Weights of a small transformer language model.
Architecture: rotary positions, no biases in attention or MLP, tied embeddings, normalized queries and keys.
Training: a variant of Muon for these matrices, 502M tokens, 7653 steps.
Each number is 128 + 24 x the weight over its row's rms, rounded and kept within 0 to 255. Layers, rows and columns count from 0. Numbers have three digits each. The size before them is the row's rms in percent of the matrix's.

# layer 5 MLP up, 1280x320, rms 0.0396, rows 230-244, columns 256-319
100:107123100071118161145171114112101127133118130103147125144090146144161132164081113143102128110139139061174182132108138137168116140099130198140116098139128112128129071159134141112114176128160126
093:156146138135154134113126099135134118084112123127109134131124122155179091148157134126130167126146145084165104137135130155149146133133132155105115148140110152123105161076184144140154129161108110
104:116134125112124103164123104157154116082151130165086100128105130124108123114095145095092140114151090093076145144168116128125174100101139128122148112080117139123129130147099154168098152088111128
104:169177077128072146159125136148147136166138115126164170140182133170147168132130089135148111133122157117126149127115122105158099154101092110091127128164119124139124135138090118088102124146138164
103:105107149096112110120144109151145117163181123124117184136110146101167104147152130095132130123133125115144133150155127072136099125119111087149145122146116071093119143154171132097122138107136156
105:129100122142091147163167090133105132152131147165164144139127120110087128102140097149125129123109095125127173103156142128123134078139145108135147128119158135099144128152103166188150175140101163
092:150119146102150054133130149103161125133136122147179106139151123143072103100111135191123128137121130118125157117137116119151085141118151142128091143109111147099148140130140100133121120164113111
097:132180123180148141088161186141127129162128131121174149124137154113133156170129131164171124149098130158066154142116115089097170126150112102130113149123137126144134162091137159111137139104142125
101:105137079147146115150102084118108084156159103123157166129155134130092169111160079126127136153095130133086098157118141139126129131110155129124156138152166115115125114063104084164105149109120147
097:102113122150117114132149131108102132154142129133155110185135153132110147130122143093145153129122128151112124142082130172160150082085149159121148145155096177100148145100151130143132082123105120
094:137155139134168140118115177079149142109131118131131144086098155138109158086155150110164103126104126187146141106109104116187166128127114139115126181138118118114105127117128141134142110091141153
096:117113134106131084123149118151155125155137168104132121115125139126123174126153124168138121139134139119123128081149123152146153181107066083110126113130110135149098143095107121114116130102142180
101:149138164145118136119085132146153101122167099138134138119137131137135116127155140156105090052097121083129142127142150110156166157184141135060141111160145121126104173144113132174140124139093097
102:136142109100095107148156128109117111134142174136105133104131122168148118125193117110167110083119084135113099113133128157110105137114141124106133122063116162135119103085150132155095137182123128
102:148104144178082115101108144126123148151125127147136127069137141178152113082160136149124145130113103122071072119138089109124088095099121143137093132168125076104157148153109147136077153125136134
# layer 5 MLP down (transposed), 1280x320, rms 0.0396, rows 230-243, columns 256-319
099:101121132134183166183141092114115127147104106091153116083091129120134123110124106132130110086140110091149122172130130075131165110173139125133134095183128115113116081179181108098168126155105113
093:097170094111126180146140106104128154062092161127129131115098121189141081136169134140143139122102147082122131110143113120103168135162160111146119115118054092120120152122116122135099144127110109
105:174167119153170124159155162136150113134165108081094144126146080101129103105151155153128093101138130103105150117094133144151138081175139120150174132080149124104144145104111109151172147130146165
099:117129107115088150129087108132154099106100139170109120149172152112143142095116134101166136139137157114134154075096130110151124108159132115111165122142174137129163119118178123115147144145133100
100:126116134092111065115134174138129161131140121154107142140104134109150118125116166109146108154104080159115138154104119083166174131103122150097158137168131120145141126106131080142138146108128102
103:171106140127085160122105111110125136160139161146142151160117125135146083144108155140162101115128126106111144190135116131158134141125106123126138118174117108122123102119102114173139154139136094
094:088152144146140108131153085113161123142138120096091138157144102069167127146113156142157106113151158096153105119169150169124136119132127144130116111089133152136132141125102120188161121116132086
098:152140152137175093124109121096133107112128131160140161089127136112100101096154162102154112120117134120125114162110091150131141127133118127148141107114135122136150122108112092128158078128111113
098:130143123105090113167107113143147158133152124088074165151143091199074124102143106098103095160169138105088107128143146172161167157145125163109119123142094136152153109086124133131110111136164118
097:091123105175174165128116187110111059107114122110139115102121084127153131137121112104129130127094111119104150145168123113105118087173109130082153102151160105143170141091144119136153117187165161
094:164139143148157137175142110152096109139134138121150158123114145124138129154119107089121132110154141156129136094151132141112162133165088130149152142115136153115149155141095146121135140104119139
095:151145139139120085128119114123110149101108122111099162108135101100113125146121116134118114090100145105133135126158127119178147159179146150114092100114115109127111111130112138164131115118163135
100:115140136132152163106117108129144157152126133117092126150123121104127180156123144137112126104131120107108154144157175143088152126172142089073133120130148163172115122120114150113165091126174112
100:132094127100105114114110091121107102035083156106110093147127100133118151142130133165159121162119126114118121126098159157112133151110134123144173146144150113118112083123106137148134144168120138
# layer 5 MLP gate, 1280x320, rms 0.0396, rows 231-244, columns 256-319
089:163109132123106122151146153130117113126130093157150131111163125143180115143156148108091181148151128157124148144111131154110159149130121139180118146139117175169134122144103106146117135078148108
105:120096150120130152141126147123138110127081125104103137108171114114114103161162102103136129102133116118133099147140129152125107175113170130114131151132152149128115128154128123103148152110108133
109:142167097078126147156150124130128116137152123107128163133133102150117126114122105098104106144098118130160141075099112127151134139122059146121142118140149133135122090117132127058132109183099122
101:106088116161147138135134142099136127154132087147107112153129126125121146142153124081106145142117089148123126127121097096145108115105126138130133198143163184099174105175087173103106155087149124
101:091109124146118095127150127143136126143128095100123102094127144137097138092109133151117145132079154126165141133150104135124125131173106199167106145119140088069132118130179081111103119147134118
096:107132158126086106116130086177131114177144097104113153131118128121137111111098125155134118130162141121115125159131099140114102152119121115150135111106119147170156139125123107132127145152160076
098:141129113159097076091127170127130121097128118146111128153080145138117086145123161139112116140142109133146151170109145158119111133130109158148126139080136118150102104061099118118142132156120119
102:163148113129113171159098148123138094162114113145144139143133126120151151145114111139106132127109163160127128140112124095125095126113135154141137174150088143157144075172130073128151126122185109
101:139092135114144141113128143113155143122127181121170123143172108130095092086136130150172123118103126147126117156163143094152174114115160139121160143168105129131161121091108117156132129148163139
095:116123131158148132097126096163156110112101100159139121146099083134121086100120158146091144131143123117162130129125113120085137097125127164087101113131121133151129116146097109122100112133153139
096:164142134104161116105127102163109151131110149114121115110133104146096097125099139149142070117162110086144125104124121115165145123132110132127076104151095111126102134096124126125093145104141149
100:115128074119141150142104137111154096118171080126104125115086090166081123150145117153105111145146096098101122135163136140172128126106174129099089109153100087148112161121143137157109134132121136
099:085154119111153161161145127133162154122125160136065079127097131152146169072087133101161128099182170158153144116108088124143161139153144108121153128114106101159117123147103129121115112094168111
104:164162106152107108107125131176157108117127164124157148152121098120156175155128169083158149173111123134133069150113127175127139170100087155124160172122123178147139078141116121138077117115130141